Part of a small language model's weights: width 128, attention and MLP in parallel.
Each number is 500 + 50 x the weight over its row's rms, rounded and kept within 0 to 999. Layers, rows and columns count from 0. Numbers have three digits each. The size before them is the row's rms in percent of the matrix's.

# layer 7 attention key, 128x128, rms 0.154, rows 54-96, columns 0-63
090:528522547581507521570567546611521490554512526485550474480446516474548462469458412419483500474541493494537491548502563513431510536511539517430484524632550574530468474456558561443417661467536494
084:602539488412480530485578473404506569509492472551477504469412530548531531508602493525519468566557430459539445472471463471553545459567454480616447524490526464459538581571453572510450522478491498
084:477422484467487547531504400521474539471516548530514418528367458475453523501521542515481506519532528526346454450528464558507513458446498410462436533520509441555598455476500493505535485551415377
082:478461493538467424558548511514521548532526460484469484492470559502500417497449502418462452517566500546512440546563459500654535480610473398507499549504461541480585465470505542453490418384480460
087:547560516457536588473428515498415512472534493455463493473588570539547429477515615608528555528480478531463504427429564542549478492493482455574505612429507515471513546486553504517533402475552429
092:471455504562520429478502464495525497484561541462526526539471509413462485492434614448534452438507548426417549590474542579524584471393560491454539511490555479486441467509520497504507546545492619
088:432574434561530501482420531558540481528430593442479508488456472468476470480495422521556439638492480481477535407530517375564517451492601506477482510464563439559452470457543502541457490476435405
076:495491501430418556419528447509476510486576466439454518564530500526651616553413494451553495419552551522514549504569470548509444463539505544422499534451471445471469535465475475488520490532483511
080:491538512465518502395438465619467522451520553535602545511496401484507490575582443541534526395548549536444390428425532515585498474533532473491428509454487512487511477560460464431543559436477508
084:547443497517508542521417497569450431478513525495543389503442519604444518546536480517415455488571593451493514492417483482451363553467530552500499502484558591493517534520491569553498493546521496
067:437495474515538376501515506431488532498386557585516482503505462451460453585544425499444485594525496428525523432461479497502505472481453542431547467582460482467467555554556504458541391534544586
084:419433446412489524477486465544436470515528508494473434548579430516470547477468433500549421466539517520487475480481424442464537437497540468492473563552541541509455432544436492511490589357559524
090:621577540504526591536458514486484465439467468492547597564493489459516474495476497512458608556452499496521404483506442502477481558548518435428586443450533531498505569517513527437400518492494582
142:516517503503502564427526442455465416543509467543600416507522475469488562507513477470553471487453596538442451449446473479451461461521482436538553533496498470375541439613547578469481488596542487
102:588594488461511594518520521469493536483500568452517444587456480625386530429517536577494541532528489470486466497536451462507606541467522545495521502584498481538530537446412490515468490469541525
123:504520445606475479439523507464508527405445478488517484422538485548539475477519459484545503467514570463534511559488492564485534499545621532505559516443485494527504637524507389467552509469423400
111:579598462513626479427567488498577467486561500501462528440427482577395624442475561500467507474488491491451553519547433607525532461487567542516520507521468425409453500501549457543537453449474464
116:494456462372537479526555533454460451581560434538416580475502521546440382494517492578524512509375615599444446519545554490519505516455535456563505493479501493518428444525486475563432564576484499
090:467568505507515469470495583582473552595526461515510506507567405588438460389419484452504469480490483584508484547537498503512581449472396531500457578505511488542456460465463530536454470365599480
097:510481514480471548600540555550493410564522497539443578527476535473426523503462544458520426456421491591516433558441435457475391597570447507431510519508498410462438501550486577530474570420538541
126:459448516502490458528405435397540586400485561432407460480545492517582460507497417551536516596566462519515524503523611534542502489471496523505465427445497549541459442414442515528421439536425466
114:587499529442454466447498520571489531497531517476468498546557462570539453572587546404467500542471509499540496500429431517469494518462497523440483507485535586486527532497457425519585490456534568
170:541547446497490496530487478419428512504448524534574458499470484481449527483519539516506533432489595469466465526510509405499507464471499391538513485590502524444529483532561498319409480551530503
123:517548498435549449489472592423529481560548445448482548478493508561493469469558560453489531453427502449522443453538535523464418524498538554469551479383566567542564589495566444397443454559407578
118:514548459574415589546406526478562471515521497456393514524471488602528483544453470402585490523482509518556470581436516496500591559498478554470475566523500537545481505454506535607481422382482521
105:496548501532443497517463520537516580536445477521524549413499446473507555559476481582479566459378483534539474506518534484499514526518561501503525518382535442505559476503322460505511498513535536
097:517517529457571601442499483512550520506526539479455523586531452471582538431520513478550482453427475518368533631576576509538585487407483572491528627558534501504536461484469541535478555549575512
127:484516523575494456472496429571526471508513445617557560518484457415515458541473472594464429477466530499476528512594589494466513424546588478499444539505636558402509472537414546523483548364586450
118:405493500480374460526410413474450496456592444621518452537418492405477473455430505457541513567508481487381543552508509511575498477425466508518449506466516567506453488425568492467475489452484488
107:483496460537551594476522428539413472475476545447540436428515528440465510397466558541406528510512504600508491434494459506480487569459530521513546490493643605477503497527608546503504496449512441
108:502437503499423507540484488440482461458563474501472652556494480573495537404392566556552485475474381563551481490480593511483510567456454470551568502476503463540562437486585473476511517502415533
115:424528581539491480444438474496475476543586454446481510491573511498427526519403439422460476577527455518480503423503553574550571485527474398560420529527435485424604576549531510478443468434601517
123:443374556454503456490463521482550523540523532528514620473510535425478562540433541548497485554563411501480498531494471538498485582490531505551471444470499414563415503511489532610504533551374521
112:497437502531472492559478436531498457537469548499460499424471520480445454503558465614529531541505538456426413471530579421448435530556449463548428506467509551585492425452481482470496468574567597
114:465481373536593562527409463598504526588498480434417551502536506483536537499444563450411458584522549551493478564599509520464470454428586474512451514446525470441496472455466536468511504442515459
106:491532499489496432483417445566463529504432515534432431482532560484511407491525482397441542401438515507569517502393497478564484519515457520475521525534402524490476450468516534554487518394495596
113:511485526528547577459633425535560498522529441467459448434476592521538431550459505516530501483550512513559477453430487387434501487479494558458546470533544419524439464454633480500450542453453482
112:393408556484495491512486477562524457492468526475458467492529532476410513586479498448549584438539449569496526540454432579564501449561446451414536494508550514492504508616484482500434522461457506
116:489532405528434587550547415480440445557522420476485570477592476493490498483507568564439498433532457500415463455402446514536505518589443564503513480477532530442445512505550519437591558478390458
119:479558529483443540481469451510538429511512497434552556508437514478541498502528513503497596459464470470554548544502472563570396563443521478517499462592531473515470460528452529404481514377427383
113:405509553486509395541476482485510525533563426502525550547491542420473527603521570515486523475491499465555545556400452481546526432492507492481391585525531537499502639534502542421509573543532531
117:474427531592550452525492444516505551545449549507555473469453520469462543469520501514439466473532556453550480486475516489550553537473507596523400464477488513564557579417424416569482427410443423
115:483488563541580484481489483494457437566413481396613502510440531495490456431508521508559515421587469491598404434546484537466553455415520448471531485463504436526402543567521439496446543478512467
# layer 7 attention query, 128x128, rms 0.145, rows 55-97, columns 0-63
086:629531577512490490592435415495511508488517510430528528558455375512496559651524527499489524478470511519528456498558457435451497455489531424481556515514554466497527466498598451432441561420553516
089:577544519432516377449455492512522467538437571519534562453505435559523455566406451545518443511522455537531433479452439442481549473555576500566428409557507522531442433470475502497511538449487516
087:465580552519560379481463475613473494530483461597555421473574458550451499487527466517476507459512534501539559489529475565520478431452449618475459470479438553493460529514488513558458541510576550
090:472479487489511453564460491449597511547547418529525551525480421538458448479521445542622488482485496547542512482574551583511486470551478579561521496445543539587471595502498494453493467487532531
092:453554610382526572473480517578504465412443462534461536497517529440415480471554554551447420448470491558517481407421445573465508535495529496471467424527423533541477442461487496535472486514458450
089:585547477454421458523583455366463553430523447491485497431500476581461492437540521479505501476584474500470518557506484509461379522479505544518478490507495481480523512584524481355489502488466519
086:518481493592472495521479525499543552422577455455525475495558463451450481515508398468512432562418572409611466468498577456589491507443440544468525542458446524448459590474563552583516533508523528
081:512483563518483463551446486457421464529510514593477467541493515396475610496453457482502521560545475575603505467504475487606518382575454468525416500479592496566449581487604497524462513555484480
091:419511439487511467499540459465459423498467563571409488491528418487550482367473571505472500509469392491483460557476504448438542586509507569425533503429420506471499512556563478469494477429527516
085:537595378450568540589481470409444552467459523565536380504529534453582509483506455534522581488447572491463491569519583559496570417578489470559493525450522553513532428529468464481467448491528523
078:565509451529552490509499496485445494450508556516456509436471536526532489486610400517539564507419528551513557549501592510543586490522550511488469501539503478514540471513533460521587419594497512
108:421474371472449459497579459527428437577453434573567518480531518547565540482449449472502447468469555552475526510549478454554505451571447492549548481535509457445546521549530477505402497501529494
129:397493494510537475479475483489482536486534530472446433503459547547534500479473496494501568517442512528492546454572514400444571401403521495482499454553407524550469553503505447527536490477528534
157:444449501516462516576529597489481540463521521522497537500420525500454494513552582387511414587538545460521494464479474479451574618512451607475531483548442454556522488481505513528548550462486464
117:504523379533388534437518501413510585495534372455466484461525469503510476503544413415464479447472610458601449467489475546596471534503515600526563524546453506522492580524536531442495541466534408
100:527523484563470589391493546463535485583535479433500592467463506545455518390397418485503444436445500495505536556523531514467498562554559519493437427484505387515486525557511466515515480516445469
118:536522500423454506539423535514429463549518493533479558530468539583471510451550508500508486540534583549443491505552567474483446502482470462559512464445410461517519441505457372562580506594537487
087:517518524497508537522497548590440418513518515457565451497587582476531478452554477481519459447460553575454538395479457503527479550575506491527514412550523426487513388531502451458527537638336558
104:498456384469414517528535436480464490521465393447538525525507522509542454486526485434570408457485512551449487421475440429500458495582485465538537471545498426447489512479562426449468504537484533
111:480515578545456542498559575531526592550482532483466560523534537563452592505464606457485394516595521474563484509497441507485493584487492561527557534537539477484557550481493504494506528470438452
105:617535518460491506473518465457445493503492535502506456484496481549573507514467398623495581461533502560508447524491508514560474377481502445483496524499490525445572548453523541545517454550511512
109:551563525453501495524541472514475495540511579558472487476376505507593509468516461608487549481496477483519510561457554455550508412488526447478338449531534477516492440513525578508477503528574487
111:444536421493591524492417568505634444533555490497417486458505513600473571484480463417550485484478461491537533446502525574494440527447462418455477515502597502564537450466524534454521521431509501
116:488437503536564597583440521518441433441500546522449620471447434505491523504482550550438467474540449508561474499444413550477479510583491523474488507503502509446525477414490572469497509520502474
099:537446433495526528445505481494501549535508449481473512535540495521501463552525523512483477418477479581449431515380534478418476521590523523511596453436519488606530496437511509545500571598539498
093:549473458478527570585498463571509449541504570449430444463562475529576482417520465547497469570502467602421537587581464478437537584514564468496467506551495547517480389556511519400345556464531441
127:495533589518528534503585498628495457507543512448448554487417461568497525500478368578485465529578457553458502514489540445518528521546536468488470479552587501557548506511392450435584486418500519
119:516529520505540576479548473492457474523550488584515506510525515462464541478510508542489405601498523488573523398374444496489517558544486461465474490524410539542502482583574428422581464485504457
108:529608458477531584484505430479560422562516460493484445492511568596455435500406510444452633479393523468541571441457563524426442430488506517459558522506532473505485540496445470476547497617486588
104:516460540462484516541457469525506514519489494525578592493450522474531432454572513430489507433499544475496501436532514505505525511574472513457459503513563495560460581588516516451440483479601484
109:462442577484578595502443491435544422531514475465530463471522440513466524536465482465605431519443421494530584491556510522447545416531484540517453474465592504461542552546524465561498529430427495
118:444493549520492570564527516434510502540427509518449531562421545451540485601590537506463386582424527518404512539466544474499554546485568502470561450472455508580494529587538400470498411491539559
103:470513536518473438557515419462464460458534521506442457459485483532469527481489536527488522533389477465449399549535556502563497481568506579498468458469451539483527403467571439479577514538503542
109:413513483446510534460481458551527481520549519492530572646524420427543578501493474542491428540482483479554562508451583488397528491382449510481509558468529513445508428541556560553513545434490532
106:428468509517523524541357538466435524480605519539480524512559471596497420551551408403521509496488477628568534536501546522466620468495465429533522497517409479540532383459524529540450529507502489
110:492422473452533462516458577474401586592498496443549518501468584582459460511456488400421541497469564488451436447543490510498535466433475474494482522518448525472441603473514486552578440455480443
124:567347517444555464510524428494514515551490501641463548505581513521500521557464480533577470566518531508514476549463489481472526450578455492483422453508587511582420382519486467648401561428500445
108:481541499560447488427477498451511397497459368524543546544479518483575561535586527558434483415489500545446527492490551583559459478559462459505482549384487400450408458466504620473517448507453553
112:474506496534476551405543486522586415552499514582488495514478524552545506532500494457426500446462556425508542552524540528590560555441497460510450585504485486437482529574486477502432496396501446
107:509604482548501529482563520505560537522573344526517468564456479515498481550544539449533476559579537499361548509424520418428465411445470508490405455542535520498525423420398481424536544485464500
117:378507419539536536549563534422469471465531458487604455548473473542476535482482560472511503435469517501477440468509450473530530544474505459470499468479467623551462514632512475499510556502500493
114:521532474551512401466461554484418524479577433459486477470466524458533505507455451461529535531527547389534523492528566426507524498601472537530451528498450512536479506545556494582498540587500456
115:581470549553569398424472519579429479586487526489479492506466480486500539481549558444434408472509463488534450471436579463511513561489545509474423495502488440482480590472459501434519471555490520
# layer 7 attention value, 128x128, rms 0.163, rows 0-63, columns 0-63
091:491609434508528559471545478410562603459601468476589557452537437469502510496485532531640483492415520471369473505495477536531438475547522458519515484507559451457549458569526477507485440501524491
104:493527526514596531488477435539597487460525516457571564592501558489460579559566470494567549470540477519530633459449493453471549418404470424456528593489489434436462480430544469521495457502511511
094:488519443590445482420583581500545486527504486513524438543393490579520516463520427492519506519443530500440553480376563524517501517451474486539394491596414459539492571496525536527536477453408507
109:594504522444484440541417426545497477453491422519501524557511426406575507530548453456575455468477479586452450515530469617477612532450531522430481579506507473539466518480481527491543507517539521
103:375502499457512449560511479471455417485481521515591541459592432469528484556515497535508580412361472464488434512445470467547407502460471435477511542471540464515416536467500494455547472491540607
108:528473548539589479412457502412629502531522474444563462474446591519447437517451537571440522452518511541507467472416470509505475524478497548548529550537485453481546556535491506513518446640479473
100:496528502460466531524503492474572482488519515482553539492473511529500641423616445451397550541417475452463523460510522511467542466435591559401490452562458522484533549436434417523480502509531586
093:469514533420514528469507586552465582545461481416451490437496457499467466467537482556481464435406426563482518493566536588504471452524533523576463460545605457563468561453429553533423514503387509
087:508553489560406443466501516481487594465504528422435524538464449568456459483481466465481616531474568505591510453560494489498562569518463535466442489521562473460522598522539490392507473529493473
105:522475487502446521364438466467534525455558485418530571493492486534555474440578418531502487464541476469507510527480505544524430437505567494526529492440465565535495497436415416546421547436578472
083:493488526334522479516433384494492578479462444416556513557453533490476492633539526452411512531531515486594575502526515429448533450491454447548468531446519519498552584518502438442568452481569532
093:486460456582526510526554544545421472410539516521496499484360532476506459469525514467446585406509429480501487589567485532460440521452574605513454558493420499521481400407475457508578519553498420
099:507588407471546508407474510467496509583515410457468524426386596510524451539493533548449511498466495486430527473596531450523421458477515437565523489559500480437499559487482482570457411507488506
100:489529483561572380479444468569506500490488466542515608463527456516386539475544465528398484498472499587545398459507519473537527499539472484467532412536459418488648478533465474479447516513519480
090:463480610477558464618472474496483499412614514422532538515491490433330473510565479533570519442479471478477494611450510510454550492503522556460436452490496497337451548545516511516485503500488513
094:513455471548488475558415421560512458419464534474485435473503394550490551523506587500505507572469527562494550579590469442597494453510505464504437472455544540440435516498534493520389507487466556
092:474509440530417480474514510429483524513505553484524525567454539474530438460472443513470481479488569436458517566594584470497473458530471545403465573561521557509546481494540407483433428504542410
086:468489542486558489548540527506464385491556473489543531490579476566523496531535471364424507445545507516536479497418500539487581470458488535456524444494516506508596550498498507513400411473472404
100:510422450486544417506514510495570534540462497491505381493565550432496458457537550562485479425596493525557461471457510525563459592457546554619509548478452500500486553532414480453474437486519462
095:463469503519524406460548478535453517579518474524537522512451545507506453555531469485493538457458475477519538442484560485430471539431540491435449504453491545508453519419523459575536503442542488
104:534475459519526607541493515551513570493518456422540603417522536492498511560491450630439466459508496560545425470521559429469473545574474504486531499484488481454370519471497457487444423498533502
095:413539516467421372482564503483568585337571509510559477457512556527447526578525519482446469436521525556490442412530462460503487547563507527502536405570480530497429546489568483450530388526458570
099:521469509481511481523543524538529431469548490466587553498472552450591500455575454469405491462392444444482511434535551445500443512511408544413563445451473566477521565448528494521598474474544612
092:474544528450511532571581521572511519573464549592476472575465402552400493511504487540491509546551491553527505519480451512466407480605518513588391487446428504492526488490429536450595565530494482
099:462460367489514597487475440468587424485504465494536505538535529530512469435409496448459526423467515519431589448539485534530510444526493460529487490514406470445505562545487480551475642480489444
088:583457550544484464470522483490463506520558422455555430482535446495481478582486475510456510476482490495443609464615553431449421493600514536524527517430437555429450487495550442392524536446533578
112:435482476559551473462491436419556528518531503492439520502510624486488583463612527538471528459517490456512523547598567518476544466516469556515580442540520505542452581550448438512463487574493446
103:485506526507495489503479588539501547455521497412514572486464394553547488423526476513479453536508571518487557507484557450454542502582527468553485465578467452482560471412442479484485536487592535
099:646533504470468522485437511398484541480510493527558528539521551383549507478404538470413493486535421536503449553573518464507401540493507572510551557481448552449571527409579487462519405500490440
095:609497531504504454557490595512509461571579512572455534540533514491372475447519442560547611505507464485593542440548513489490480442483472600491517379507544483514523510546446607571373572552533525
106:512540477468519616495518485580516459561471430542524521460552502411526494493518473437461501378522612478473447519510492534496320577551523432539386511523519496543442508525560530496473481510384497
111:444477535497453583545552493527478510466459562538529529414503504407463560600558475542557498512466471464433538473566391483485492536465490537512518529547454629513487526516515462502617481590552572
095:480464487499516574467511513541540509510556429484510490494460449471402547482441472436519469532394527448518525444461474457548567507438582369470515534575435520543500570496533390452448524461440507
117:483487510500476440535592493495503521404488485416480444477532558457544573601547446602463398550433394458494444559515405479550468422580474458541464565497550501414498481510522542473492519526536485
090:515524521485432522494469525514565487509533446531536583410502419478471564583483539491563610565514513476454512518518557495476520587518548545545493470514516469541487458557508553506487524491526492
101:536446421488396515519483484473495579536549449510520423480512498580460478454463586536512461493517437493496466516507515493528528497665648498545509527478515542469490455561550469381422482476512506
115:535531520435583456536461505509531449488489470512500512506455502488403445653521578525431474482561528538477578471488552503522523425435457521439613520512533489521597429470516402524490437424476435
107:515478508465445558458513586563491476586480494577378437473449469537500456455528539550427573579559441575393420564535487542492536490530525502484577524508507489453512535552468523542542549457476504
100:507529561589544512582609499553485479533452529527555529501553492566461445574458533527462499393505479528595528444525461483490444560551504479525499442556421626503473499517503551417546500546517532
081:568549536520480414500491443586574577506553502447474567442402502462478458521547521517395507460461498476538473527494469397504502480409474494526520379505546577511562513479415442440475563489545600
108:498488524465426557519505558438571554546513398494497482471586507555426493458500509531506481527545488398470501517517500548407482521403475584471518509543469477479419486546516549532471481477480507
107:528502582501496515458492523508488531465516456572528426455519464444589439505495484539538505521541496534472443490460492442425331538543514510381513497543454446625481465467527532458488531424480495
097:509536563527392509514574549637484429498527512542520529497465446511444590520589489487467468585488438455500585534427513422539563511500516572468512504485487503483514512511535441543556503367518481
100:478467494528540421563483508514537444422583581519600507570449545497474517650558549462432454553465427468502483481502490515523558432463553540523533529478548467476535473528499532443498431507421439
083:467623562496448464468552570488486423587463573600490461416493562474513436452495538517516501553435480440546533432538451429406471543450552520501407437516426462435382507474418499537588548516449519
092:483515451540454590518457611466497472446419531540494521463450497505587467444369537480548497480551543572423547479433516615462435531520544529441480597541431549420526424425530536479605561524461468
100:447592491498432520485512518519396531493534504504519425476474497541538538446438505545500550425420460401446545500399544537397455571411555554555500589527456514493422579510504532457474479505455422
088:457558509459467503469545582561554476532519516522439490519474484531420437469549503437475505560446506546478557550414443598541583488533519479504455583541629434458456435534392553501419472519490492
096:520498511536596495544428401509477482436427544407502508435499532525556453533457443481565538520629465495504500525450492576487414439510477480497620468459606497522571490501516421481525550535487592
085:414517548459523514490522445586427535446544590480405510512490465544460503538431528506479532544590437464529562636450529523473494570452492509500439526449500453508567474465436447503534508611517492
096:471477581527490506588431425434547450487518609540540582465564475507529433411446458423599427551591457464515483545396467606584443490549504429484461548504480492461441468496491564546531590575533485
089:460566540579523387495486509524502493542460451474454561525521439465483461426575515462499511484468522480470497598548502432450523489507505482487547379465465512439451474554574519466502496509581457
094:598533520441456478477487489543638484529438503430498529456477513502528486519507503553476475457470435482391478521520446532515387554480477520475531478543570462410423443422417450456589536483539441
111:451504476485465509566536533534480517501445515607562410548562468561518464534412520504489529508523519508482538494438504523501476460503470474510538522501517484618574441471498512533510519410432476
107:557486506498455496513463543544543544525471511561454407451577507405514532477480460502483648470519413500519420478554563457491571475517491621466506530504480636542435551469571508552435602410550540
090:537509484491548464566503512437559461475616485478504541548488451507452497566503594525517505587462495549483477510497472546509515510450414523528520538470558608495589565520469449491567547546537448
088:507470434531454496433439465505504531476531437528484523464489423469546545492453532509464552446520502420500530472479567565538441598438429404548451450429541483522487504474367504569513520492497469
094:484472460470586463507419535562537473487541511445484543578478496527607528641500550615521425534475455551471446592519436502537530476479489541506465568368554486401582500511482450542517504541495436
104:501598474434533485587524516482488570476538516457456556465505464503457530467501489582487526571441501505537581467521545437421603444485401467410486397491540521462585482483496396503535424407536508
104:577578550538446481589504460506553565449591448423554593573456413444546494559539489509538483529479463401548527392542527514575485510487436408516530562457525455528536522450531483498444467502566512
110:541449485521429574527449543524526435503517513569391489436432506482500502515520488531502448596482487578448533533439420571543538474517457581497548558648461493479506479493562526546450531466499544
100:547471559556541442541532427504534501587512538430439441497485491599503536554497464538436501576524544558464533555457484457437539573527474440452443503450565423508528463555506479611459495484529483
089:488420480550568531506534462535422418529510485612544605566589522530597468490486536438559432444450537418520535518538537515447467490569506429573535584491530485524479548461537539403482464468464435
107:499563441631476497485563553556411534501406389550524591546465534460545476455444535502527545506484514424513442415613518390529483485552432428548457500427512548514462566484491518497537451544490442
# layer 7 attention output (transposed), 128x128, rms 0.15, rows 0-63, columns 0-63
096:501413497486610441507425425441471507525473523500525561481499530473460528468435481530505523483510441408497586510543501529470473489411494456556418495475508484451457562489558474498485466506593497
109:422470461428517443518429443493504524550555503447480434501470496492501557481462458523534463461428502527543512435571497479491529385502587518511550539473494566489485383580516450433473446491487459
093:456489506456542503557542531473449517563546457528511367514511568586441544500539576413575522489504561510515457531499488563523494508539448603572565464531494624492474537557567490532506509474505503
123:562569536453526560522415524553461416501540447453440482466522488516531454478462502492527545415465428471480569556465520511450444525444546435437577557502506501453457426481493599509483502437605515
101:445415530483537619529424508473565502503552482460475485516597452462422601452491465539466480569501478553412500592530516493364518553496453507587568573513544570457459440477550503525473536477515448
114:583528500545446351498500469377504598465449445490518500507426484466481521480451539470488523527500542476482486472433468517453519507486518548511544505530415489455451376452543492420500395537565485
103:402492583496620420468537538491472461488556528515535511539535523463396495488469525532484566523473472499584561526558528487576607512441447530532479556596523517566498521537532420473516534449514529
097:460543549382490497435464527485449495592488473491575552579529548502602453446537509475512442584510526513502619545408505563382485471419502503509548460516495436525569544550544539581537543509511521
091:469497530463480419486558575444387499463519534617561519488606496493472513495572552495563507527546551484431540575486614548440607479428462519529460527534484554521468458506497485437473393600485578
116:522494486500509446476430457486610495510554384519508449485509390503418465482459478514512485468457390461442473497447440529479342447568498501507506504574589486510434520490464366537527514414431516
085:479505631539521354494519467482510509527514550559565533474418438492585457449449432456509468466428474478496541512503570423659560494465525420492509455539517514449510498551546492476523413459483468
097:516457585550416504521439591507498467528591511491391388432487474502568518557510547407453514583531506510434505481557522474503458549524471620475489511489479531524456441486450592551490555528533507
098:589500503379445403520469519443443522493539537554544497504441506533506529454475563563535518457435528538491502517538493456433500471566553632496539499530373493591512559430500429551614469583461410
103:421544468435518478405591493480469535495482439572447565540482470555451451441437464592428488472519576470572544497531428589515552386489569556398492471554578522433435490467537543446502487518472578
092:481545485478613416475537496525600528511402489470419481432563425521501538560465505472495490439476427541522499455563571480506545462420478404401546530423528588445465417406502520513487479484532541
097:533518538485538576403458456477552527557489511431389546482559446509536592495466505498612530569493501575550530469548578534474533495495614454450537556510449504450476554466447562488489520419505473
101:531448496479522453562486518441444528616504456443492501447551538557516415546473497579561520470514518579450425397458525485492511518499475456483544523464532516551416547464501401450519525694523523
103:545492506488481545475457540517520561532438400474448429494542578478503474512558444492500540492442556430564530465396582450535533368476525496492505510527540570546527448367482494475471500499563499
099:539536612470477387493539585465492504485505388469498488560438477444412504580528513507454391564558549428496441502379413468438535457518523587520568517465453411460522542426568540486487487526467496
099:545443553478470462556503437527460542475604509444481451453452500503510530533564416449448516482512419475515439427429551406545513521511511494502551463555419589518555476461426452526555504490446451
108:522514532438570313492498574520477522517491477490556499521462495512379519471483469499448474572547493577401472400516441485535570551536538441446504451535549482428499455484543457488543431525528494
108:500452561511530375495459461541486461428468468496469500488507580490480544473470478499468528544508480496512496476575412548513575500442452624427432536556503485499514497411537527452461453449431543
097:543456599395613429567456423509529484462551406388456492522495459470437485438539479492519508508489491539433526490533492472531468559527502499451531438536490511597532442424421422471479497526445531
093:552558496531626614518492500462481480550439522650508400510477472439523528486569545462524461497487522524541499491473562441451524506463436503579520484532431423447521499552513516532515591537521493
105:412442505538510517422466522434537414505463525482442476570429489541481437539446560478507424496387571587489490437519474568562488423513515473563517509494466530562481466480524466512495515522434454
091:609492554430565402515532466573517564419548496396420528497474509522521500462457580427514472480550456505474469532539518419507430494582535446517491485512433595537540516446477408524558453417490571
115:465565500474560338497564529499587491506476431533500478578577530493505474503425557549560457528489555505510397494516503505542562441476497500572530462486488520484494539511506502449543546629506491
107:499544476472567546476465502396494453541540541565488614468566544523417415432504524415564491484454476481532548459480571497489503447542477459491500402616512620592506639517505476447499494524514540
105:522521611484556465512470551490452433457611488543494557460458541400599451463485521513495465501585413473518452442473446432444472534549515535462563542544464532537420416496467433500484527559518454
096:449516500547475522426546405468529447468388479526418567482538526512590570524437570533396512492500581502491529499515529465544465438418567339518528427484467515497541485508512442559438554422528571
112:489483545610489426491486588475517549614507479420531531474498515470491624423465504553581441476498533494481505576419504581479533591478491498518418493454487549531511498497433494474523469454455487
115:559458519509536513556462526469550566476402513520475473496431563454486499480428472443530440547474434507376461488517464497476566503475475572557427516502463479564497450530465553508477466439508587
106:434463513497539440527526493449475555444508557518553493513511455413515546517463469515512419419532446468519473461485605589589493425485522508521432576443482537541504556527544586438498475416503482
113:626428436489510440439422488482518438536536553502431545486488439542506452427488440487503455575483441514453529493526529447464487420503516481540460456483527426512441521463487603552476446422498509
089:516501577555559592493478484435445498541533571604481447606506501433466521462520510508450465415454425504458521463556474495498497566511549477540548535479462533446493448493422433520492433504518502
105:599603554503500427477509493442484548495525535470545499432539414450447541551535503495519403459481562479485519533471423546550509440559543520505469490440475476496443594518501443504524543512509470
109:481439467484501455526535483455511479461502468530611509498486556422554545533534527582431431488474568466494574478489500410471547477499604548464562475581515477415502544494462493372481506516477551
117:458631506446543541470553549522539453526478537560481464499452537577533411447543541483471503457352516478471585487500462588524476579438607505558501499559514487568442480526494529579498514565503487
098:417494552548492507524527520537540566538440550456553506457382458464471533501509509513432521526526447522510467561493432451538475500499535582547407497475533465482499367516472457510449473395510546
085:505489637598566442457510518479535505546532484417465559629437526603403465454508558551512570478502502478499636456532584518451465460506484488474468512542508477457406514541495483519493551453438527
114:466443509457605482470512512568489465543460630492567448549408604479540520507531590483465531517520490454508560422400419446488584581459473475524486501502526525479597521543544443640508449485502489
115:426455492492499503566439487488488450438499467592506561448502389429525453541458373527532484485501494554463462520398474455544400635602447493493535522437568517457513491502430501495467449447516463
112:486542566494640511640495520539532535420527493559517566506510623484543488592575518497481472512452420614528472477517596456509573534503510537528504524522469460496508538501501483559482501470465448
103:522555427560527462426492526533448533506511505441443403492533518362557500530517518417489511550473479487552529467500491427518616408487535529460445550511492479510458459474465560525500525432468502
088:500479462510438509550605558485541501507428537425481483543451493557528403537541575481479587536473531537563372499567507486504570477507454557567524529453407518579584600529541487551478425509495476
098:464468446527460597462428530451463393484502516507523476492386521581418523493481549399496477529463485505412452475571437522389405527484472522484492588447525464582478484587506455424501493519461467
100:492428463501502541471530514572422490521517475509566452466556567515567512570495608397497500501586472490453519407473478463383464452508404620573474577500468506670507470488507488619509519481535467
098:403505498501382579475479545472535429562450519501482475429531567462484485462501484432505533498379564442512680499476486530414560459368505542539515569488417527477494493534568528543494438514579527
106:518500494454517511479443395462551438499473543496506508462543396595526474424423477545533459589541523564516499603540497493468410480650439514526564534507558476513510441524494508516557518476606499
094:553527485489462532508577552569515535514452500503479482395490433603470522446571468550535414447521467583426610517530480470460502486432472515415532473535466423608565511518494580401526588474464428
100:467488544593537641509481510450602453515437537508436430510505501504420521463426523533615560494596455591521515561549530520516510493537496420534474529492517528545518534514587552473594522460559526
085:392469508444502524493519491542502506585542532596431573470537487469485471536465506510425532490538477517443549473476487543410420577501526557537490329510475503522572453414520463568432515505476588
102:539574556446540540425410524458564516527570450457484576494445486483471483466517571474467538415464521514371440455585565505523469565472596541587536532476468499528414505545500462554553426430459479
116:503412491530447578493538494618459429546523526514506483596482533525549538537526463469494436455513526549507510500496433475443474535574476481490591506549599474518533536552496460475511578555485520
120:482465594572583474553439554561500433417492473461489531523497481578501523486496455516467479445471516582497495505393497546513542488563520439471503535565508453427545414521389480587416539415483548
090:521465482525438441496482514469471475491490587540593564412526509477499559503437502483444504583546493420562462473578532556551511516526504471536539475508569473450567507609580543574472619539528530
099:429531572493523497488520597589450560528618481573527501528457421517521546426548556492528466432528513500548457455487547480582449623470597482546419506491562523464462518613430434484627556504510450
101:528590523449459498467518484517514493414505411481468498435470505412588539421546398501469481565556431496444544522514557410508456462532588420525420407557516454466477418476452471426481494537490429
105:444421506371575473503510410477479491520529589509563518574512512546473551449603499535414492456403477424483479419556500406512517413462525409416431531505554496398495531483416501411456524519483507
111:555452544480549415533468395519505458519608546471520552457526504494491500577483465520503545510555448474537504562526533479521646453522562428461438548433544544549479497510546436472410520510536508
108:527510379448474511567509474492590483555445508575509507523465503486495511503415473497478517474460545565570553456523465519502476675440566566450475551565522404520537493479429562493505509415493499
101:544474475497433441387538499486467500496520504481537572538452454464466428530487489454519543499489551534513533489467479500505624459507539421554494482465568545315508526544514466386524453542543489
091:412410436525453445558467457543446516491528525504479483537463472412503500533540579457547474499528501511514565494354550501405457498503499529450507433464579453542468417520457485525564501476481458
117:494469565525438477620437441577438568390526589580501566463461484422486537488502531542607484515522548479521403494455570485524563529503509507519382381545501488599511449448469565510499511557467437